{"n_layer": 26, "d_model": 256, "n_head": 2, "n_kv_head": 2, "head_dim": 128, "d_mlp": 1280, "vocab_size": 1119, "activation": "squared_relu", "norm": "rmsnorm", "norm_place": "pre", "norm_eps": 1e-05, "positions": "rope", "rope_base": 17900.0, "rope_fraction": 0.5, "qk_norm": true, "attn_scale": 0.0925, "bias": "none", "tie_embeddings": false, "parallel_block": false, "extras": ["some layers without attention", "local attention windows", "shifted keys", "gated attention", "exclusive self-attention", "value embeddings", "hashed n-gram embeddings", "a smear gate", "an embedding shortcut", "learned residual scales", "capped logits"], "init": "normal", "init_std_qkv": 0.0511, "init_std_o": 0.00709, "init_std_up": 0.0511, "init_std_down": 0.00317, "optimizer": "muon_variant", "lr": 0.0112, "lr_mult_down": 0.7, "lr_head": 0.00703, "warmup_steps": 0, "schedule": "wsd", "decay_fraction": 0.579, "decay_shape": "linear", "final_lr_fraction": 0.02, "batch_tokens": [65536, 131072, 262144], "seq_len": 256, "doc_mask": true, "train_tokens": 650100000, "steps": 5206, "dataset": "wikipedia_en"}
Each number is 128 + 24 x the weight over its row's rms, rounded and kept within 0 to 255. Layers, rows and columns count from 0. Numbers have three digits each. The size before them is the row's rms in percent of the matrix's.

# layer 23 attention query, 256x256, rms 0.0702, rows 27-54, columns 0-255
108:105083087120127131124090091125097140112117134117102101142099144105118156179102140152052106098146138103080146128180151124199092103138092142145078109129149136141128133114105166145105132095112101113086114145157106105120141116140125107104115122107156124146106100148121078082139134153120089108167145148154147104150139142113150110132099110134122168160118117163138080090111106133167083159138138108160116113128105103087143097163107139116132138147150127143119167173126144108138115098137106167080132117096173150147135084130078127100124119145126143102136142121140113158147131117159104147130131112114124152123115152146119151162143135125157111119113123109089118107155166166163112115105127150124108112113090164137127112123127140105126088137162137119099145162160168110134135148121115
104:120102105162115169104131098096118125098143138155119190124167143146107149162115095166181103095123141106136175136130131107063135083132138133114172170103124114155185103147114146158154123123099103145101133138103172139124154145043122104156117116125131163128166116097110125108108094103148119121151152117101146135124124125137123101141129144132120173160105166140116110153110144138099111160117115192107120145135138137126162131127122116140103141146120108102125114101115152140142094177098105132137112116136104131124116124101166115099138148107102131130108119154125145145137140157108107081121142137161131147118100113122131092163120125094165129162095146155063143140114148170113122118104089176131131112181131152091105104120139142091108113146133158150120160134105131150148101105156147
104:122104101145099108150133164136133106120100093153117125119125155151116156120115128186129118150132105097153073155118141140102136098127113126151083120147122150134125134111101121121190079112098128074089186121154121169151171093149143093125183142134126121135129068156121165161096134111159137121110126113125154107104110181124101129138129090119104145147161121175124130088111184123156128117141078108143105101103140128116140103112129125123116114098148125129137121113127106097123150143133153135135102172128149138173142151133120109154150144127096145118080129084144113141078099101103136075098154066118112148152095103117139122149099144144141090133099079115145140125122107121123129126182165142103145159110104125132075140108122109125112154113148124133143158111120132143126160132135100
106:152127111116124087120102070098145073094113108091062092130097136138100096145105128138152146145128180138163175115148163065109134124101075145138116110140130117177161097166139106147117144123126112106140101156173126149116106144138099150104121087114094141124122115117093090127111130115129173095110126183137097100157148113125149177109157115120155121089090131089132124107124078155108124156143144090132124098133125130134154100094152108118108130141130136099147129140129100113160113118120176088102131152102103098141113133144132111119107155108111104163094124125135093084116104108129135165103136170167117137168159136153115134121110131102132111115131140161113123117138145127115152093125126128114111120135160095167124150167149120103111171133082105157147151085115117126119137114128129
107:132089123125133143170118100135104131117146125156150098152121121148098113180129132134103110136096148120136116135120114109131125148098114139140122147100136156080149081153120141159092142110127155099124120098108102133121135120147120101145108093128146146107128144143194114133114173209155082110076145136112164112161162136087171125153211113113141170109142090119147138151123103103157134128147129145124128146112149109142118097102089131106156106152145151148138131134106139124108124131119141124143101118089165161144128140140106097120139119149092145134123120129127167111142083142123091064131109138139135124103109129077168139123093140078112127129159113138094129135118127137101153143109133066122076116157105149073113132155142093118101133091149104078123117135111114093133128095134096
100:094083093159124125115131144114104157107134124133124130140107114119123086124138134094103138132130090133174120148129148131096157120140137107075135141153132127179153140144115082149090137112130117124120132140135125133104167084142151161117167094161130109106124118126145103114155147149167178128139128162145093143112099175158114124130112132118137140109115088162110114135110128104145136151126126105149097175066155116133151153147142080106086128076107127106114134130105148188128115090190112111083138154106096138161125151165150141104076126153123111096126123125130185119086085118137129154108111096122114116099138119144134110110101081122103174154106110107113140140165134124114131103118167164102110168120152101148148146134115105140126076125149117144134135117132114179123092176133133
101:094145179139130133097173110103157134147155110129138154141131108155178115142149110161117105123120098184142111080129153116108116196102107099099135135151153140142126144137192107105133117129157157152117144153135110132083151122107100098108112124092101123107141096158164169104120124131110103147138077137159135113143127160167105113112129182152149129126153116175153116122125122078096171108136135136127138127109134128145171127169117145118135145126132113118120122092076136126113164114160128094121141080147139137158130137076148087093110175093115138115137117191125125144150066106162137156102126143136112133154124115133118132087134120127105093128139107120087103151148132124152149139140131097121152113137110129099113112115138154157129123096143151183104146146146066143122141111154126
103:119134097131089156105141077108130044146182135157156142161119119132134124122086172137159169175124156137150147137121154124088130126129141157109134119122119147110136123118109115150150084163080145113132118123142110094160151083154125127123117098153100118127096112117104110112145115123151154096108102143142154096113153096133153146125201128156110143079134159111123110095122089137158126162126129160105147167111149144102120160145139095094129115130159126163112168123106101124117148132162112112099129116126138090145143135116119110138119152113106086138164134123126128116165151156153156175119135109097106152119141109113130168107140128095149188131168122126076114142098135101115108169108152158127131079097117086124153123105090094153124154178116112129150126104118127126139142133119159
093:119123197131146087117111140115095162157116108087143107129130065141097149154124101122159166136086126117140120144065152109140142138109136114127174143141142128135091105104138168111149169123095128112131122107098158117127116142045118113156128123153143101121131129120136099100142133134107122152139149138104118137121116151082166150113132113137118138136117096132130137146089100123146100127127125113182110153106137095119136109155128130162137139134115137134130137159151107139187123135135097098117121162117134175152124118083114151111140134137140161085145129102163075124157100139161131163145101103168137145124142097125122112147139124138170151126096156145112134132138140107170178095124141098119119108133095145080093182142117137121141177162099156142112155175139099110110075150153091
105:105109122147179150123124151074123127092076133127175148144099125105102119194118089111125134185098143118125101130127120168159141131158070163153129107122136122137128134168092162124120166134118108097124120094123157122080139123116114082141154148166121133069142155135147127168121132134126137162156124115117163122094139122127107147103118153142149141149160062142170121138069082105143139128133110127156099131174114125119110146129155100120138143148111101115144102099073159127144107101135123117143124141085087084116172112144126119128154111149171123153153151139140139117142126124115149132111104161153158124117108120118142146111155123116121126107135138141099143185091133125127104100135097134128134089107089167120153165135164123164133137127158114153102146161112167122118173109130135
105:121143119128116139140129160106114129096108135109141100125115113119192164110161156104115145147158113176125114182138154143161150119126112141156101187109124144110120108132127109118118130148109100173130103135128129102160118148150162135115093145096135115087158083115123087147144100100072155106144137107164078161091119146140135149106054110159141089138110176125069178163150123140167146134131141125123133134114126171142088126132189096089120109149088119086111164134134157155102150158140103092125092158105114166141145122124152152114139122153117112098121114133104132107110107174155132141157123148120136143115113135126119147180109131131135108130129093152135117128118105119113142110105151151144105108129106177093142162103135165125146090122149152143138126091134142093103138152135127
103:128164150110086147095118077148135161083140091096126122159123164121157144152114105124059163117141120136110105155128138118142072109166117113147128133122133104099129129158145077142096165133120116073117116110153140152088080172137067164110116132135122161158121123136152122135078113093139104086115087136121151137080146127128092109154125125132116177152151100112123153105157149117158134134092138136106077133154132097108131108148127107096076147118133131117112123115176133104165159144137115116092101100114115147113124100086129117130118092140133072157117123139134142144146152114103155162131134132161162144108122113112149120127114129149085156138139097117113154100142150114141095109120141125158124092162146127175105143124146064130119146144091132132153135111151106129144132115127160
103:130128065116099134124131099142127085111120117158172094143127086106138170074133107155142089110129125114149113159127136109138125112152130159092146106152117147102099122111116105138153141153119099165123090173139133139080099163115119161097144167129119174077145142102156134134094150092156124112120106100126121084115161119173103169103153124089124153110165158104121110067114132084106133133133162153134103141144173144139160152098101136090122138096124108140103141128111153153127098113150132151113154078127116130094133124091113119113083124085102121093157134130125117108105145122090153166134153121124079137125106134154158144101113143146115156141150159121117125128138122148196137167163114162101167134131126138107126119135148137150155122098116119123086131085174136130133120118130142
099:141090113130137152117169148105112116095123131140144117114148108130096106144123095127069072144130105131138158109133090144121128160110083117133118097126166137096153121118125126125173126121150144163133104109089156131162144125126136118136120116126146076147113120175107109132139146101114102122158140112091171143099153068081168123114069142084135128114147120110087162143100146155092105133109074116079105149132145104155137174113129136113080106141165128114131173113114116132127093147137180122152114132143121118172123148128123119171108138088148113142153140121078177104125109146085139099153137152161153100144134109098153131114144159136139143123117145096115114162172176123148111105127139107096091105128143139150118155141121111118169118095148148131127141150167170146103153142130143
100:153129179153148095166089096146141115156113143132136150110088161129159118137150087155133145172143109094117121163131150132093124113132157107144105116138147164106140106145189120183100127117135130113139140116103131135085157180136156112115137104133173127138108141157136172124108089134110108127106146132165132117080139165178144142121127171123129109151150168157158133169126125102118147099141118102157120119137125169097158080153120111113123128121145169142135167125123147096144109084111131139124132095153110082116129135122137148161119104142139077145134100132159180127139118098137157129134160118085160123133148110101138125152128133159132120124133124131075101095131149110127178138137132143111180109089085119127080147108101144116122167180129163134164125172133153139097116137110146
105:126185124120105133104094129126159148128077133131147136152125127112103144130093119134164100120143094123145116094140112145157145106167129145163145128128149115141092097124096135078128148124088176175140128078170125137124128131089154142161090112129105139166166139141094133125119178146118140116110099136104162169114168130119122136100133174145131132149072123155127118108122142173076147138118122104122113141123133158120125124159138130115102093121099117084167147112126078137133134110143088168077131140138106170133127104161095147168160131122154098139114146146109147134099166121114085108160110111109154155112109143174156108114179151082136143160145135143132134131090137112078112112137147116105138146147085123154105133164119148103124139114088129106137169149166123115154165150132108
094:160146137105106126115130105123156110138141138105113162184121142104126111155142140115125096171106119113107101135136117075132117138156099108125130123148145107120106120102129147181136171094117153172106127101187113132155158139134154126130146089129108098120176130102101136131106142143130094105119067156096123136124109151137104098124144133119133136129144164107125171178126137137114145150106107173116123148135141185126110094103125151155096097107131088095161112100083170102146129111149127085108131127124095127109151124143125130091128144128121160162134160135092145136114162120106138124107205106135152134138117108116135125073126106135179160116083133139126140109113149108122117137120096116098103100128150109050128093080138172134109115150144145180126148114124112135148105165094152
101:134146137141155096110106143110092124138135161089112095121089121089133133066179110078134092089083125149146148151121126125122122151160120074149105142174130108134150146139176112104151131124159136141153132159088135171159122171158124125164136109142103130137133124130105144121083152162170103126102131101109086098148121141129117130074152123117152112129128144108169064119129111118122109112142171119114156144103101152125188128127157115174139121148135108163096078149081142130141130140073148109118128123135149134102164115123103082166135133150115134126091108102105101154133131140076140114135115129115143104127142141123129174125130140117141129102115125096146117138127109059132104145153145100092149154110127095122123125138122134092154140112158159125170120125165134119131113177105134
097:112140150148112120124118109118151115164128130149138148161123123139102138131107150153082149130102120127160100152079110117168112140174164123162151119163107111126121071137142161086075097124135088114086081112072130102139126169126122113190114150103088112113154103098124103104165135109150117158130156099109142111140119118114139154150098121164129116092129118157105157129091127146152119113144089146112165149123139112154097149127123071164150139128079155108137136177079106137098137149100117127177115106080149116145084133144147085142067137135126085094129125118142104144113115108147117160094177143123112126135145177132154145138158154118129123122106135156100146141117142127158132121113112126155129105121167119105146114143125127097107132088125108085120101138138115167138142166142118
106:102126095116130119138088151071090090116155096106090156154140133153101095081110160105146153099124123153141158121159128120157136146123120114180113117149093125150102139132128141102134142149105130118135136133162100105089137151104136166139082120119182141121074141080136098132148143123078168146142117163113107144122146148136141137150140132144119146104137138080116136090113106100173149140159159128114106112089102140104083143111162179098115111118142104113101144114171136123164133114105116155157145126137183085139163148130137138134142122130155170137171129134136165071121093106118099160141135155106126137135156143117135151120173151143118110165112095163126131155121124086189094149112131130130130087137129116131127161134112161110125124129133141123104162147103152089092126166130145
105:104149084120154127140125090099128089077069125117116100124096125106139119150125145148143146100163110142124076114164129143122136132152109147136183094135104107126142131144114125126131147145137117148170133081110089162140114125115134089139122158134114120125120072117150148103128122116180147130132129149089131157096180139116145146163103123121142188090174134138150127115136174127139107078121120121116087149101167120099134156093126149169126145131106112149123090098073069095112117131154109120121076145081070098142151163136131117111096120135130127118131112128093131100083097129148121121120149131141112100131137127149090167167112161119134138157124132122148099150141146108152143164107121148141095128117082110140138144148148115104106157139136135134154135134111187127163110093143099
102:115106082126124151113143072110092121125100123149099094113100112153159110165115134129142179169173131142121126127121132147156104087127118127160131137142134087105089096150134165121089082130107099129095133129101068112118159151116137115139136146125150128141162171151096113091161088133088151127161172128131132127121126165115157149092100109154133156124123159097168145095167115107125128109148119107112074146132138143140138099094111148125116149068115107142121139152185133111157097110154134115111097122125117128128137134142161170145152109075080112139130141086113143135114175123146136173114101138129111110122153105176110152119147112167127129131123138145124135108112154128136167099158132102146091134103119138120105080121119118121135096127126150143085149164140100157118075158152103
101:140125112121134150105067123149109131154141111174149180146132130119144131161129067122144123126140167151120116131132094174116154155130088126122126110110100131142145093092141118083133121166104092184131142101154173134169155167109141113117149132129108109099151153149155131120116157142137149113167140110149130136110073133156131109108147116165095124137096131111134119095150126123173163141168143115090162127121111147128154117098159126082116132099108131145119116164169106136118157128128159142139123140127150135113135177073150124175122095104133089130147153113106164078138114117127115097126086116145127132112154141114153121104180144125117117115147145113147108143141141149123094157131165164109168160143088125107104079135133105126104093116156148122100098081138184121077119120119105
105:161114118124105115142080134146100139092154111127076098135130118159135166157105122139115164126106148114113100151173133111149105126107128147121144099078146121136142140113158158148109111155157157121140128139121120111078147168143102142124158088169146137122166114125122136134168155128117092135143115097135112131175117088101079186155134095133099093126135104125120118098103150150099172127137155125126108082116147130118145189092143108125165144112152178119151142136104168109085155118130099089137118109110144102112146152133093120117159145137130116141125134085173122128085140122109126145108145162130122137112124136150098081117115125128091106113121123160136123117117138130130143081157083072134095140149153117096136121097154143113086163127109173102114103100119074164168139155149147
099:170162114112159139151114132134167112105119131116122133145102130156133096165104101139135139164153116161116145090133111126151097149151142132152194122134103139097153119130154137130136101128158066157110111128181095142151101116136111107112189120142142150109128150112142104067180142148098155146121127073099128145120090132127125108101106120129157140098079160135137150154130129120093083121183124094112131091136135104157129138120134137125149119091132118144150143169174114149131152141060159155109115126141184159151110106142132120119155132132137143155121145141134102144134169148114098151150106116108149112127089114138135145149083139155133099129085130127117129103101118178094122152151115109056119123121172165131136134117128145175109137092140144112130130149154152114098125115132169
105:097099124114053081140117181127088142096150097155108128108120104137121106122110123121100123145099124111129148115138108110155126126127137138110142120145118074141134104166195139123162121155157157120131144154151135126104142158131120152171121141102143144136166083133131158160117092105120137133168109103139137115142102133101136118132139140075191124157111172152092161088120141128140140120152125153138081107100146151124127117089174128104130133117125146100153146090113136106149111070144130114169124131108099129160168108135121157091135135153095159183131153118123136177129141128086129157124145132165097110143103157128114075115114088126151127143140102124127128164135123160130137182115146118165101148139139184102106131118101125110178138138124163138094092149131163117119141139126110
099:116150129096146091100162131122105128141173139114094169128120117148189125074151137101115159102132141129123160127133177177136119108155171072132129133135097108137116103085130057119137139141122134144155119092131111168095180136125142122119151173162140110119093111136129097158150131112122127097105121102142129141129068084126126125138122142157128142103133132085156166138165150131113121135137111075153153144142107101163122165123117135119092159092136111139127134136126152152144097131146120110130098120094128115145103116118106121163146150090168096128122101154121165117155137148123128092159155116146139109110130119122161092129118063133121078158136168091077118111115113108106135112113112136118162105131158145159103155157102156097103108136138075130140103127132107125102162161155125
104:162159151099127132153143094128084123119114168109141123127104121150120129106098089109123166123187129092127147141100096157093161181124113133131134121099128163080105088120100087148106107132124129108145132087139139091140132112164161118126122119136113151149140110135121083127119189167120130124101111176146091117070111138149159135150117130139095131131099122126106168107146179153151138162161132149153101157161103127142090098080127104094144116129147120150119174133115072133144137137135139137106110108131140139177103125118115159146143130128120155166137156129112159088119166093119089114130127146197119112124146136132111097110111138133115132117125075117102105106110111173127164091116097157105145124086122128132152126121095131132110110100104170118076140153147142130142111147104149
# layer 23 attention key, 256x256, rms 0.0683, rows 27-53, columns 0-255
105:113133151101190180103101106151176108136129097149177135153174154134098123128118134135150097122111152121122149108159111135126102157165128133088103118151115107136157156140154125081103137131117175086079127151109148137109158114103160106119137145111120110183114099087112110089124121141144129125138174149138107099126155145100154111137121128135094157158110135146142127145088117101078096101120079094141102153085136124125143176109123120124137090138115132118102129128144122112104095124131113121152130099109082132109165130138125107121149129130113155130129119148128182152124098157124123096176205055139140130165114152150167146145155107125135094118117136156096157132125154145109112125112143099123120150137149100129118172138133149163103114142107106133102177102153150096130137124140109
101:098133136123150154141125105116116130102135109107125111143140132161085117104117126093094095119161092093142106188159128117167109116122141145161137163114147087149131127094157159135158091153049129132119093154131169143137100099154140119129083146141138159126166129128076106154086112139161134169169125156142103119150148114124120141128112113141141110134140160118057125151150103127158128171129136122153130152131120131133148133110141154111117123131136119119117132136169105143095189079101122103110115131153128112113121104085157099145154115142124096164144136098118099098122110068102113135171141127123131146128146157158120116095151140114126093093104171115089099118165141116103141178120156160105114160145104131101113121088096124161145143084149155165146134092133094132131118106125122
103:115086131154118102125095123122142104102131117122133122134133172105142096131173169162121134150125120087138093118124113133121157113125161131150123123158143116131112111145171160147096121113125108088132163097078151153118134101152106165129107115092127140130159086124123122103118074125143090133165180125131148116137144117127101158135140159123137114109101126074148154136157099133127166142143141095164149167105135153116127151112143121083167121115114119126131123156120154121137105071110092150167126102125144116167142143115137092192148164189127141115124125144181100122098117191118109148117098172155125163106124124106123145120150129151155108152115133114121192178173092124093079149147137152114141140139115117119139100123152086122177167122132121114102136140141147124111108165130139
105:125136090117108166157136162119109135148142086110146137088098139143097129102155136098144151155172127135183146097117086122116133151104120135158184073167134141137157157110138117111183110125169175156087117081129133140130154115095126134127131107142160155106155099157107123114134119151165134154120133150137104116116113130124092151156097146128171140093097125122121135126105113155117126099087117132140095139143157065116153142130135167120126126132137134098111080119118107083150099111110114104142084138123115144130106105102091090075108166132149116194137172130113127104118117115133145135140119122124108140151153117100132110139090167128136136131118074116135151153117106123144130117149124091119123131171062150143123097148121128153094117124081095170156165153115093137138144124142149
108:118191119126108147108149167135148109131149169146157141144130116137134112137147107114132157134138123138119113156195128122122152124087150157108114159117120121104115122139168123091114108124137127095058140155130126091112117143122130152176137114133124125107150117133141085148179151127130125190172170123126133130156103124125122138126145138100101156094153093134118095171114100127158138167144174138078111106146129116084139160129141102123174119154114153147145129101199124140116130160123108125148146157160117129118137116115142166132089131137123090079100127130156140147106149147106119127110126059116159144136130087138147106135147169105157164098104098136096167137098115150096095136099058118150112125144151151098130139117132099132127121128114093121120143118170087136131089136163129
101:142132169175103106092141133126127116137105119104099144136172119081116108123089103124177131132112118087155153139142093129151148087126114112107128138162136138121111128130076102094099112131116173146085123124126128130107164121165114142127120100167116150187098129175141161130145158150181142127119117120117137111126115097117119136118147149198143184150146135174134149130113125103130117116106124075132124100110124106153134118146118092124130136196139131099147140143175088118126158147149155125170101138125108143163126147146155104161148109133100182179146109172125103150115126127168130154135142158094127132121125134146164160069117135147117156125131126120136131110136109131130146119113156151146104134090084112117118152091199087120121133102155093134141126117109115130169133141100133
101:116117191151158112142099084119145115121119125160119113130111126137140163138160136095134154141141133127094097123173118118091101134128161123118121157141137147147134142089141123121148131114136114134137141130139119145092120147114137100162084149081138143113136134144182119150125168198108136080178105107123106126102134051168133143107092106129111114125127104155098131125109155111099117116092161120111117091099100133131135119145114127145082180168117111143136153141111116141127117098117118093127127123155182073122127169149097133146152112093088156148139139181107120161096130158151110105107130128110090123116109119122112106128096118181104113163108134155128111158132157111163103103118153137126145095112103148152153144107074119148136082086158124134098141097110131104117095083126113
103:115101117095094138118127207103125111092117093181140132135132098149134092108136117126174196160128128113153096154124139152154174154092101111116140167141137149112134150089137127165152074140126160128129124098095114163137171099089120077172114069148143106136105130124137116121134152139153108156134122158140146135099118178089116116130135130161115161135116120120139145142152148104155115134129159113127164136186143084152162106127141142161146132112099153168115122106115160134143162123102152096092155121131161119153123141134124163117147148126148176130147149151137111142146133142107119135113121147122132115139143143088145121120141135105080136129101091103158149064135136140170114092093122123085119130143137120157116133127143171131090097151164109112115123096126110150149143100146138
097:145129117213152108143096146119127130147125156094124123125197140153130143146105111089100115134128159159128115121107130136109138111109183135124151154115088122152116084110127157084123156095144171142129148114141178127108140102132141155117130124126148184110121146089155128169164111063111124172107124091124123108091140100084158123119138124145121130149115134089118106121106111072115083141108112152116128097127127148115115190099121148141077167120106137115146100082107138118148141110109109138132112109115109132121117128108097125136122122143099122144116105124163085101067173128092126167129161087148121129132137123098150117147126143091151096122119149161097126162100186130120117130122121133113087094129084144163116112165162131144111132135118141115096125122111151113122129139113094
107:120086167102188116171126182131160117098122129109142118120130144138157084159140092121155095118114127182142101109133131123151121136131114141113181154118154137112163128119115174160145166130104163147110134103148084123147144155147122150145176132122112107066110161127128148098099111128138075148119135133134149114123146145153131126128124129107132129160141122153143129137124109098180114136111130093098118142171138107108181111161153178112118085154156143135133155113133138145132091142138177140145114111142128130108137143151127091158130139122124103084154107132163161071116156111150108134104132128104140129155125129112139135137118100150131099104154107153173155120120114101105087168160129100131109154140143166090136123096120083146106106149149135122176115117090129071129100102092080
102:113117113133167121149139129126151086148131125097151124157114120086174179143162100171145176122076151097157126089132113133114127096126148127100102142105109130086132174129101123124109133109134156122139154150119084091130147075142120066078110161160106129136129159163103178107123127124130140122122128161089123141094129161144125117113125080134114121125112183141107134071132111110163184139149102165142093162116186142109103108104121096112112115167137117116126169139134142096098142137142131114130117136144157130103152128133128101120155153136080120138129151111138101118120147108126148158149119155126155103098096117146158181098150162147146118092145148105140149116107117150133175122080153125115096144115082123106097137134114134105107127160118177117135149127109153151141102130145113
101:069117112157135150123096058121125129096076148173143130107117119122099139147130109132122122102084107145099119128132137123099139135119137101118152137130133119114175142152133131130109115133095127123113143145146142116183149167078105130178098092136122138116113114086128132146079143065144145113099135140146181129098124115122097106122101164076180189109135097169143118155128134117134130148097151099138112133140082134117107126149111156121108093142136094120118145116151134142106158091124141109127120175120101120122128121106153112098154138131121149140094197106142147076133085065092154133104107135132172147105129128126162118124119114143107165098160116123114138132123156109122103128141154132148101134151134138076133111120131122106124134165097124120181113139112106152157092158148098
103:096099140103098155113144114107150117100089087137130126123094101134104135094115106110166108093127150142138112152131174136126100149115125114089148127125143121124160133146117131108123105123118121130129150120153145149108149143113132151137103126122073158143125099131127126086089093109117105178098113094120178164093118167104150135129147084139145169109146128094154104096160108152118126159084104118153124144123128126149116111144163146104096130152140129163125197121117112183104174138107164147138144135154143060160135073141144120095135112079140144121107118147099109107150110187151127107176122146135092145160136156146118158117104131116113128121138100150108147164120096121140079139151164153155161150105119137173127126151144149136141080135170086089124122143110118162124126126100140
098:170139181110126145125100166087111138115127161105104108172135124120141143135131163106126170110118121182123127125117137139146154066145129138147146065116170136098116100104165141112106137098123168083185111165112160112144118141104097119140148115074108123136110126107094118158100099143110120098134105131116114134170123164142136166140119107147137118143128172156137139109071116125129127173147129146106095132166174131159127156130138114134112152131093115102103139141121111102144095136092137110140129128086136158120139149121125106132130185148108121107137159120147133135167122156108108112143094123100105177168138112133147139154107105123115164121097096129145137163124178161124129167136150149132123118101125106151085177155102117132094146143135093117140126110180142092165124105173123
104:102133096125140163096124056129120152135117127117107106143172130131174126115117121124139094170125114172150108076138166171111127130046139119126125136154138114149108175139095140144116174153129119117129157128123107140130149131142123117113132136106109153121105120110118154175104194110187135134097146116106137121139131128180130163143150156142151151145108110107131123100102141108150135143081180117109111104125124161113153146124128151138117106094137169120125097109120152126126123130143107118143171090149151110106127179122115135138131114123128167146114174133143113187157098137101128119075102111120120145116134119122114104149116090122091090155134162099124183131174096121111122132128113101134118126143125150078119128111083154137067119135106154174132108161130158143157107136137152
109:140172121114139145148106158134131133095127117107113102153085159120139083110082139172207110102115134133095133126122102151145131125111134123119128112139166105117091151148119136162151138126103156064102121123141148112153118146094090122111148147077150098117079145143075121119102083123118137148135133101138149095095135135147123088135133130151130131135091110142151173108138097140123124150091116142131171103065146137125077138165141154148129099122117088136105136134161161110094095097148143140107105138163112127091129087149106116073132152137180143184107113118107147101122162109105184125124119111145167177133148126133130105135128137111163138121134137143148099141127151089122115134152129134125114132144146144149100115097181106151156152187146139124115120149122154110152131118123118
097:131160148107121112105130099154121112134125120103126120179116137123117081154118126127132131159136163154115114167092130103127133131094123112084079161110158131135163139141133139134148091133119166088133097114143116144112141163155138113102119114112167090176150147105099122107111133084134146128089110141114094096121136109137094138067092147114155146107144143093120141124143089130097177128145145168151148149103144121139138051086116153137148118157126094141147115139139126150162142074100149073142156130154141139133116157116101127132130117134121151085135158118108122123114144147106112137102136172083118183100186137113129106163116094148134141132146120110163112138139095109107105142125138105098069112164078129124108146116143117155157133106129116144099108116109103158093159089090144
100:161147138137144148138145138118113135123136121152195135134137132100121098128115150141125170146152110135145114100133140129117101167143125122104159109126098082126109093150114136150142112120133113169150117151087150146121096151133170145116121141121140137142127144135142139096116159119138125144109122114087125131098086132167123170178152116105134112169169128129109130088117133088096090093126156136158147154113146134136159087141121171108129166139136135141140095117119137147129066142147111102132153107161136130100093084107073130154152150153139135145105105101110129087124124148143144095068093130127086122110154077138131145152102111144143113150093171119149102115128106119128100153074147120108143116105103138164119146192174084140158104142114186138150161146178095154107109131097146
099:121101130130136117093114147157191136114131150147148105167153125118116181123139125123116151123135142114175115144176166112132123134162152120116104096154158146128116132097118111114133130080150145105135097113134096113137134131142164146159149099094098181152147149106096113129137082157128161186120113113103117139090078133102105146140126131101148100193176135127163149134158144133141079100125119091117128129130121163130149134101141143109091131130149139103115100131124123156155104098128115128143138139097122146147115103116130120116087065079166152081140119161127134140094140078132122104137093164138160131131134156093112148147123126125178128089104132142109129130094144144133112113105117163103131124144171115174133096139080103117100171131181090113137106130121111161162114152139114
105:116120093110107131122144164118131095109170116146124150135104128110148134117146127097090135126133149150108114163146106141133154126113118113120165072124062147144094152093136142150166137148091163124118094133106107121126170126126093066185167121129123131116116164169122119134135130078145130151146158126134092123110137133093133149147121100106181159109109136130105147118099128135123143153131095112141108132064119110099116128175121120126139108121137124107172083139126121143122117168157131092141139106151131151122111134126112140105166157133129145099157128109146140091119109122142100146103148152092138140153156097136156117103156169132136139167131096146165149123122126049151131071142177146113150114124115097139058123144127123135098116145106139148137141096117170082117062139124112
102:130104132088159097131160147092145090088169091151159158127117116072108133113123121124194158140095125139126140111121124095128159102109195126146165131129121090105091134141132129178136111138119124106119130127133066094122114175186132124132113124114127115133134119128134123129140149125076135175195162170134098158103150153109141119132136134148159130110159126098168129112150097142155113121097103101091133076175145121150104140071112145104130137152137127119091097136089125132119122094149158124153108139081115150159151166154154137205167116134113103153089130118142095148119123149108156116146144105122129153110117111142139135114124133108138128142109136102146127119129162132118120098152148122120137128130088126160146124128122101082086126132124096126108113147172151144155112103128118
100:152129102129103151090115120079115124097080127103094142125150095145113129108151130137140147127141113142127160100162150117175130104115098097126124084098114108175142094155090098142110093143146132117086171120110091105121172122129111152110169124136101195111136118134139126141117165158120156184131139142136129148090175129112131187096100149124157135121101160117105112105130091099117115092109149135109136139128121178114130133183157103153121127139139104143169136172083149085184111126146138164126138127099116160112147164111100126110129123157135102177149134116123122131157138097116116124118137097145106144142129170126136150121153141130141107131121125149154168193125144138144103076139115080162121149149120114135123143152136153131104137132149111160102106119109173134151137153088105
104:122096077128112208135118132129154143140070132121118092163124109122126100132099143106124136111108143134122123108162093113131126116147140087129106132118178133156149102123091122137177099150124130128139162107128131095162138138101093137145132130121154141177158149200110108130100172084107134104101171097140146153084114155107113114135153106132111125099114138100163120140113144129123064130141122161152098123130095094130134140145149147109107112137088150117143111143131135109107098150097120188077109088096142104125141143108149109148132156132100135131165089143116107163123099151151108130157073117139124140123161085157100142095139151117152140116121175135145116103137123093145117129137096108144106174102157123090092147131118122081095155132160130138111149138114147097115135127111156
104:079144085134124128143117150145142116117146130109140116122128133198138138152122142101112119174108156145123136110150064127116091105141105080128127109146116146154129131133171189084140138128153135124093145098134086151108153084099175153140143139131124115127097097117142110108112143149135095137126100107135103136135104108122101163127109152123107121109145121180132130158152120109146142129136108146134126170107128131173139107138152158106171118131131152130143101132187142152143119152160118151154179128075122120111126143133130163121153080165106083174125138109114172113116143117121159134190122159164132132110113101103040135153095092137110151139139135084149126149070108117105131156111138145163138144144113134098136128121161180112149090134139133124115118163105127117120134146137127
100:195119102148120097135118136106158134155131101142130210145102163114113082142177168121117103125133163117108125139121134120106105134121108118098135176124174128157141111137141128121099148092122142136132096111160146088138089107101132140139168141123149119105136084117084117125137129132161102095132123137140123112114155142148117153102114095103160101146111090126116091161104092138160105143129096139146104160144135167141114133121138099125158135138148081061148095161101112159118140156144117157173119126157149192128132113128109132105126109137151092107146132145127145124171148098142125079138142145123156152138122125111143149131171124119101122141090147119124130142108144129114123128142120066176168145116178119160081150125113137134130170160149106157140100120154151164129134168112165
104:107117165117121106085126122193140127103113140121126082113125128167094131118139150116157171133120135106157092138152121089107131092125123118113121103130129109081090119152112146136139173146092118139154085138114135131100149132152122131120162128100137110108138140146151160144115131130175132142144156120134112184093165153137140112123122103116110094144115149128085134169132114118165149125159136130104125171080100116117157096097176093085090123138126120137148185133123187143141082120102131111153142117084144130142144127095153121092153168159145114152129141081160143141119114118142127128119143120075117129087152154156126087090149124164159159122178106114123191169113111104107132101107130124153126141127112128092152165148102131118164103097086129123098120119092109145117123134150138
102:129160094131199105112156158120131115170122166095119199178122081104073160100148140127108131122152082117096108108129137128118144138091147125115120114140114117105106159146141135110099105155114140125124132138126149108129127101116080120135168104148143108089115091133125122168092164108130072107134058123131167141137104124164125124153145149157140126147163134165144139091149137124134104105126144136139112110166142118140108108161130116168152153100094129117104161180097116166112140145145130128095140144094159130114127134096113153132133115127136115109142108173133106151140120128077093146116095128106149148171129121132133122094177077143118130146151116088118138169132148116092165126102113171117102161135098134123158114159122143111155169107149130123149157131129128113085158150105137